config.yaml
d_mlp: 896
init_std_qkv: 0.0311
final_lr_fraction: 0.02
Each number is 500 + 25 x the weight over the matrix's rms, rounded and kept within 0 to 999. Layers, rows and columns count from 0. Numbers have three digits each.

# layer 3 attention output, 224x224, rms 0.146, rows 188-216, columns 0-223
513483506555463468527521441451480558485486504515492467504480468463500469503498518525512454473486518527474463476493469496550480496443482450475526496507494503524497525559495506490537495533451537486483500509490432480502529509510521502486511476476509476514484507535497472520485512538506493462509483508495519478482492505510523529484513477481501498516489512531509500500474518500517505517488486509480502450498548537533499473510450489474528478472488522494528496503485505505528474498420483465516488493482485484532519531503518525544465497456448505454530468533490486503498475465512463514509491516499507485478489529482521515512472516472516497475496529507481471508540523536527509495511
514544479502467480513468524502506468477504497529489503474546488527461510505480534450507470461492523513431460505543532563513495483534509528529508485500555492485525482468499538466525528469532538504513527533461481456536489514518498514527507480493470503493510487498472497480504486532483540474491460521487540527519481490484477529508510502489496500503500446508554466507507505531486461483490559530505560478565485476480476509514546522499513513521479569496516449500539507495491485584516503504470537500496508519471500508528529506487516518560485492479519470465498485472483510521535536506558480510494464496489495530486506480509481495474508512509502524495482484464488509503517523485517
480524487486501462507521514515451465541539503503477464503510471510434508488496526492494494485511521507485550470569512474521491504509518518502529479497496478466533474472484504433506476495532500475485524482568436507553478524497569487449533451518500480518506514525521527471462494479493465488516491525495503464497536508509516527506522501525492516497504506520504497484491480504524495504516488520534515519518455491500464511540512528471497478484465498480510445549454541516513470497475509479495521498488510535509482495495493490481504505525507503525516472484532528488496480532508557469525529493516492479497493515464507500494485527519503531469510505424474495514496518531468497532496
454508496506541493486522551487515494506545527511526535491465492442548507517487500485490464486512471463479512448507519489488491480507471516498457496448493570480460474514511480494473472513507477499481483470522539517485507525517551516479485498498477511485513459475483501511498508488511496517491483509524507510468462511521488497491489495509475504531499517503520548478500510492519506529487469525523459490501472508491455417532448513546494513543469484491479544522507537513479471494509540479461456487452474526470531518492515524501525479468515491515442496545539460484453517481463497483501458512445455500449529484488474511546464483504501539493499457514472465481531533480523492488495
507502472488460533480545487506455508502545546496519501501527485523567456539484485574447473519510522476494476465534495467517470512536505510485487519482525510571480521502441504519562524503510494496511498517532494521512448482511509525484506505499512524517462525473502527493480522513467526464492500534505564485498516514518501504447485520494500480488459496525488501540507513529500506494496446497500527484532409493519549508496499533487478481495588538516513528538486465502532519571509458474503442469500484541502488501498513525453497492518488526473462426502482511491460507510533510526506556513501487506528520481485534522471519481503482513511476501501474499520508531512485505505491
482484502478512557505476566510515460505539491496533526482512421498502515481447504507455491558509553502532539529500525544495533483534489473490492488539499525474488502507516483489496553473513535524453476464525487472536503518494520472508474504519523491530474491515505516486512446475489476502474490510495512487493495498500507504491497490504501490497510530469502494519513503491519511475490465480522496532513488486568523529489433503480500473474520508489510511497464488454439516496513515530474497467496490501508444485493500487470498467500509530555499494506497518481488470489488425503517520500536463519494520490510498493495506536484511501518487499486529487496531520508526466467482
487509477468471504511510482462476527526502507508504515565548528541508492525505500506506527492460492482495487505512528506496525501500525519519467498479499479484486493475459511537452529450473519507533475475467535503495496469501490517500480532516514521515451469516511488494517508532489515490471491479482478513475503511478498499511471494510475540536506500460516528494509513523526482514506488524496535460506503489492479516476519512520508479475567465503477492519501472498523497507471495458487551521453534511492495521400472458475527486539497500507523532554518501571497516477469486510487495527492473483511507520495515501473468509499499505518537503510522481506506493507515492531512
464528535457513509483508487480496509481520495477528510499512537508515488497495459498504509476530504488548475506516485484479509497486545477509511523481526512477530495505502477470516473433492470548488520485513520493475505487518506468484512517485495482482508519506509509499501517492541507546501506488497472486467517445471472512488518487471472525491499495497500499510490531488482545527522489475444544505435523483516495535474487520531513526501468521514431485497499558491501494536492516544528476464533544492490529452494446506470514471498505539464552506460517513508478454529501476525506528480490478485475483524494447492482479479486456546517500458508490503517509498463482474523472
579518540471542544527499481501474500535508491492495473488487502526535500538517480496457501486512489491529516457514476482526517497505473485480504500460488514490541453519541482489522466475447526485513488529491465466469485489498471503535499487492517513551504500484571470529514483545494510545509470513502451482470529493507518551504517506519507510481477510463459473496484519504508498512492453546554528480486480448511523482492462483524516464518519489544457542535569493459543494516511509474518450456496516532510472518527492502494512491582486484504504520453502488515495499501454541510460514500510490458495429505498489546505520505493479513479540500515487502493525467466465522487512
500532493502490474505534486483526485493486483523542518488525513495515500489519549487497545524468484511510479448522542533497493533467496541445504531480533535530509518498521492495458481497503527498510495487480492503519523514507514513509510444499485521504495538496509532463486497521489520474498499492506529513471492490531515522465493468488499531464541483501506511491504497482512518504491485539520534534460588511498512517510566481571485483517415476474508505549475514528488511513535508501455481499468478501511481490520540484477520456528444527516560507535512500492518479504488491450507489473488492533470491510506515525508489522526530508513481485475500467544489554501474482478528
521471463504484451470450494480532530451489530471523536503450526517532488489496493467467425500511497487523477515490464519490490487444530473562502516516517493490501492543491506518525474484505463491513535528512499497520573525495495476491514491485527467518510495465504472507488490498508500533508497477548526518512505482521535482520473469497483515497486553491521509532489535526491466477511494524507537500487488531469526511426490548474540497564523490548535465510505538485557526524563523443464476492546466509516507520533480490487525465486485473485522492510487506547510526507481507496482489520471507484495527503511494496468551476513501460520460513473522531503480503509513492474491
522436484502551513506479519463461470472501524567512492435507463505478472520493529499484468522493536492475493499484470536458502576499526525461531482528519476498542486455527500506526502515494559479508487461527498531495497494465520476485536494513482503526498486498487500452501491472512519469519507534484482505498518540497489459471470472499494526461523453507470486465464485496497506559493514489485510515521507531508498428476461490492522439511520514491470538530519490466496498439512525459446474498467508517486444451507472540476536551499541450471489488462496480490519514538492491542492484490505510518480474483494481512507517487504490467518513503496528434492532487498457507506484
514512532516492518496527546529496552527494539502516525483498465500474517559472481468492483469511494470484538511485444483481515497501506532514506508476517528509505515496488547510480523486488505506483485533530505518499475481450517509532502510510475498502512486511529479472508515534455489483528525522490503496477467508494507501522477521495478522495461497516483506497535448454494483507499526537537485513500448538469506492545484451516539510463487500508445551566494499471508498468505525480495477501491438480465518486494515466564443519485510440508465483493524509491526533477537514432502524477508490484503458492478470513468493525514532506467521512474509508512511479488488479468503
505501532499495448516490453485518451516519528464514485525536570472523513557529534522450488499532484488542483510531531499536514484492480490488528508543475513476477500472459512479521493453502486489536476461527482468490490517462493492446482499564509476475513531482511496497504515508496519489475473485526490471491536496496507507504489538476499479493495502494519516473492474517500497484493439487462496493538482486538468486535503535461480510492531522548503490513470478445478469484542494507523510540554520500473486531464520536507532490496508522498526490558512513493495452489495506463464496490516493468512486503515501502469439484528493510471501508515482511473530521548506506483510
515536465458513481520486484502507478501477478488498433509475444510477519519488476486487488492443487512558488564470489492524501480460550511494520411550482494533481486506551503519521494511466461455526473490503529491508486515508511500531494467514502494486501555476453493528534513529526506502484479522515472514478486519505487512551477495546546527480531484478531500473509502510446494471507490522474424523479539426479522480503524475501528508487483471550452495518532493464503491480495466512487518463458477451501503560520514494489492509461527488546513503433496492506513488505548476504464531492514477513512494519515482505462517499465492498495522516499524524523518529515526504510511
510491492531491509511499507458455511473499451500488518472510523481490503496456475527494432470512482506454455439490505474509475506485489535522510499489475478528496540497485517491501517520520464507513511517501470533479516479499476486509517493482494454529519518506512506488462528484468478491478491492513504511473484537517484475526477481490502488495520500515486514522499499496500519499490518517468508494467566480456485500500490510499427445511497489521489549515505533532565514472510477517511510492519441477514525547453464534497523474490470479498469495498502484475492476481478502489484494512497501472530515516476534517487517493503490505488514509500536512515475477517456475498471
487514529473514457493544491498500465450508498518526548475519508511493514526478485485547494535485491485465464525475513479485476529575484509493484499472553529550467514492488498523465525507471494493501534505495490522502521510499521515490503484501493504514506513504549514499489522531521477510567494487490463543491496496482481500506527493530504491498499501495459512517515496513521507484484532445535473505486538487507502477466525515521542511527504482526477468488510519490534514504481552508481499507548471486503486467492509500465500516486518475486440485454491528485510478544510455489508507464509525514487495486476521488509558481492501494497478472497512459505509497476512513504491
485515440461474454521462468498526562481492434419488496519509460477488507533459492476463462490494525507548495466457524466469492475509516512516510509531501496488477532512512535480507489498436510488511480478518507523495487474474512546529520507527495501492497531518490503499525504526522531498465476473513507512527506500513514517504527478525518485524491494506523510506506491494488494525535522510493522508517515551531526527512508515468458495496533484471502522458532574552462463485501424471516519495516488529532427477516531508479503548476467484490510505495526483487493476476516461516498488513488494519517517449523513476505554479502460485505466492498501483481515493455497518478485
504507535529499497526480520474496515470508525479500537454493468529611534540511506502468549574484511468525517532520507509481518472530496487472496504510529448505515508515510480467462540504536515501501549523462497497478491500479488513457509505500485471457480485486527554525527495469548520506510520525477497496527483501509492469525480463463494510533528512526490489506474472473499513550462462489473464508487445493504489474554471468481519493497528519537508504475494476513510450497456530457471503512465507476511513452438497534520490484480495534491474501527490425477516521462462508515519510466501514502498488494472507491520485532527519519536516504522506513507519462498447538469489
501461506466440514511532534528486487488505461533502502520472498562445515496481501513492504491477448433498536484437491501499469462449513572510491468482517494503516517489502494551507481484512483540506528502545514508502468483468482510515455462493518507477533499499509494482496486502520517525469507519490462512536472503513523526478518502482495500464476537500521505522476479492476513463511498511492448539494482494525500447475490513494489462522500514466473517537534517463502496479546493549460485545513460491475505515489526486463501491511510509480474514508525471504474512498516515508510507466490478496508464501551493485542537532503504496517501466530518478476557457516451515500467
480495502555464492510484460513486498504509477505519507408456497435516526447503482486527481466533474529499487509517475498507496518522510507531488478469450487504490469574521478527501416483504519511454504483543503496511505481489479507491525518502520508524496550466501493504479500539495469496467514520460480493482526488482525500476492548509483478519492498509510495534512447480472525511478555470494515500497454519499452513523481511489488484487511517508525530550494525471506466486473496484477547486515516498515533479537478502475502497525456453483455538483477520454501484446481507524496555502473507488488489501469460520513467510491496485472504504480508512496531502485498493516492
456476512456514485537545473522509528520572556487493525488503561420481483516471522477554542464550447474471480458494481522483474526525488531511482499539510531488492509491494475450504490525487468527512503503538513473476491495481494504462508478488522504510495497512502484505502506502512522484501473459502507500496512478565494492505480507466497536502498524501504514518482493510493514512503482484492480518499501490515519541470514480510482493513583491513529526521522444515485452479487515522527432532467488468544466484498508518487471457510506504501489477482468480490507511498477520459483485468495475534528487497528502541474548490499507455507529544512493494533489508506513467494481
508524474474491514512463496537500514547524531523522483448474484529497479492509461471516499491464537465547491501517493532537462525438490480485526479487516480509510461467516504485494488537465529504512503499498495523457496480500465490500494499517498423483443490490514512480494521510512492500504531490484518510462522530515448484506476498520509487495497500499475526489522513474493500500505531531524548540536528495489501466518540547498484506508488492477569500463508483532482507499461515493478553532527527489498510461497505456497462534501563479476505490498487499486475515523499534452483525493482462504493502549497524493498505517485505530500507489492529472521504512486464507513491
470517458531470493509524487488535516528512488476492571451503489493509533532491480514509462523466472457544506549482553468515485467507512521539489473516493495507491538460464548452453475508532479501493489478512512465486448488484535495531499540497521448513497479487513523474505511493508517532529480480497455473495503478498518547510488504511453495498498516500501492509518517491510504521508500483518458446491551507486508495545526474531508516511503566495504529524476549464505495516510517508517488522481523501539510513508522472503468468453430482536503444471496460450501466531444521484518492550516490517525517436472538470500520538504519509489504545529502503516494512494489513465490
474495505566469502486460515487484492545499519447497551506469500515450475526495513517453505479468497538506548498541523514468449442507455445536497475516482528539512536454535463486520483508526528485464546466489487466523534480495572465472487471478472480437483501482476503532495488478519507485511522552504493449472495488507515502484514473532478490520519442534476515476540492476500502482461481489537511522421581493506517450482514472510495515453458521483489515459497526478526500481506491480507480466526460479477497510486486459496500534579477484482467499509547504496486504490488496494506514475525506509486505479485477473534507472491486546468491473520485493545489508494476495535507
461448506524530496491503483484498507517494525499533502539490462490481475496514527496525503511481530492511486493507442478477520495497472491544517498512474524512521508505504529484497481526470520495500485535526482535488489495483473491485501440497520498493530501510511508468468497483516498480505484512496513497551513527470476494504504442454497525455533505510490477487519495484479491524502510465449570542516523468499522482512540491470560486529496537509453564492526471448519521520520509476483482508498480513522487531513508516456477538485529506462438526475521509479489530477487480480475481483483514500495445490506536509506539506462495482510516501516527537526507513475475460486500
507490519519475552523493466467514459523548499523497487479461548520523536493457496510509523470493463526486515482535550532444521481515540451488487466504477485488517540493513486477500497510509465497530500475488509489469506494484477480482530489510528496499539490505488516502530550480475543520492503490509487510472453494515504511478504436498513506518546497479488490478521504493462505507509520541528496524454501487502509484517485500521517531505523507518487474504502523488485529556488513502461493491531483494492553482469495501473491530525457519486513475483483467496466477507470499503521470524493500515488503505506524510506509521471496507486467500496484472483493496524525489498521
477505531475555521503541498504453503501495472552477505511444447495465541517528505514475504524513537485475490471565476517507498499482517516506483499472521482530514506502487463500538537500463460502491491499525516535493492515500501476494463503482504524483506521480465482501488494517519510487506516545498500530486503527503477493495500504490479481486495539505495552514487504517496503495473492535528498555490496509470510495487551515520487502483491436473516512449516505501509531504546503510494490464511479487527477453463453484491502508493515450527461478485525523443486485480480469443511501455468522485475512526507483508491443526551511518524512474503520506469524517507469480497500
462516504491507471493495531488517463516483481521494499553536463474504473525524507511515504518505489464521462542453483495453477508529503507536518524501518502528510502471459486444520483481528517482493529494501493459500520499482539501501507528532484493526507494502483518510470483530490483455488507513491508534531508483493508458513544506475488499510495498496516518498504476479486468544495483484517486523535506481491470476489473432480479550487501514532465472543523508514536482452524500464488522508500508490516570528507484551490522528501506516524467477502507505559513511504492519463469519491463526472498465509510517525492456481506538495507521507557497523492545477491463495473503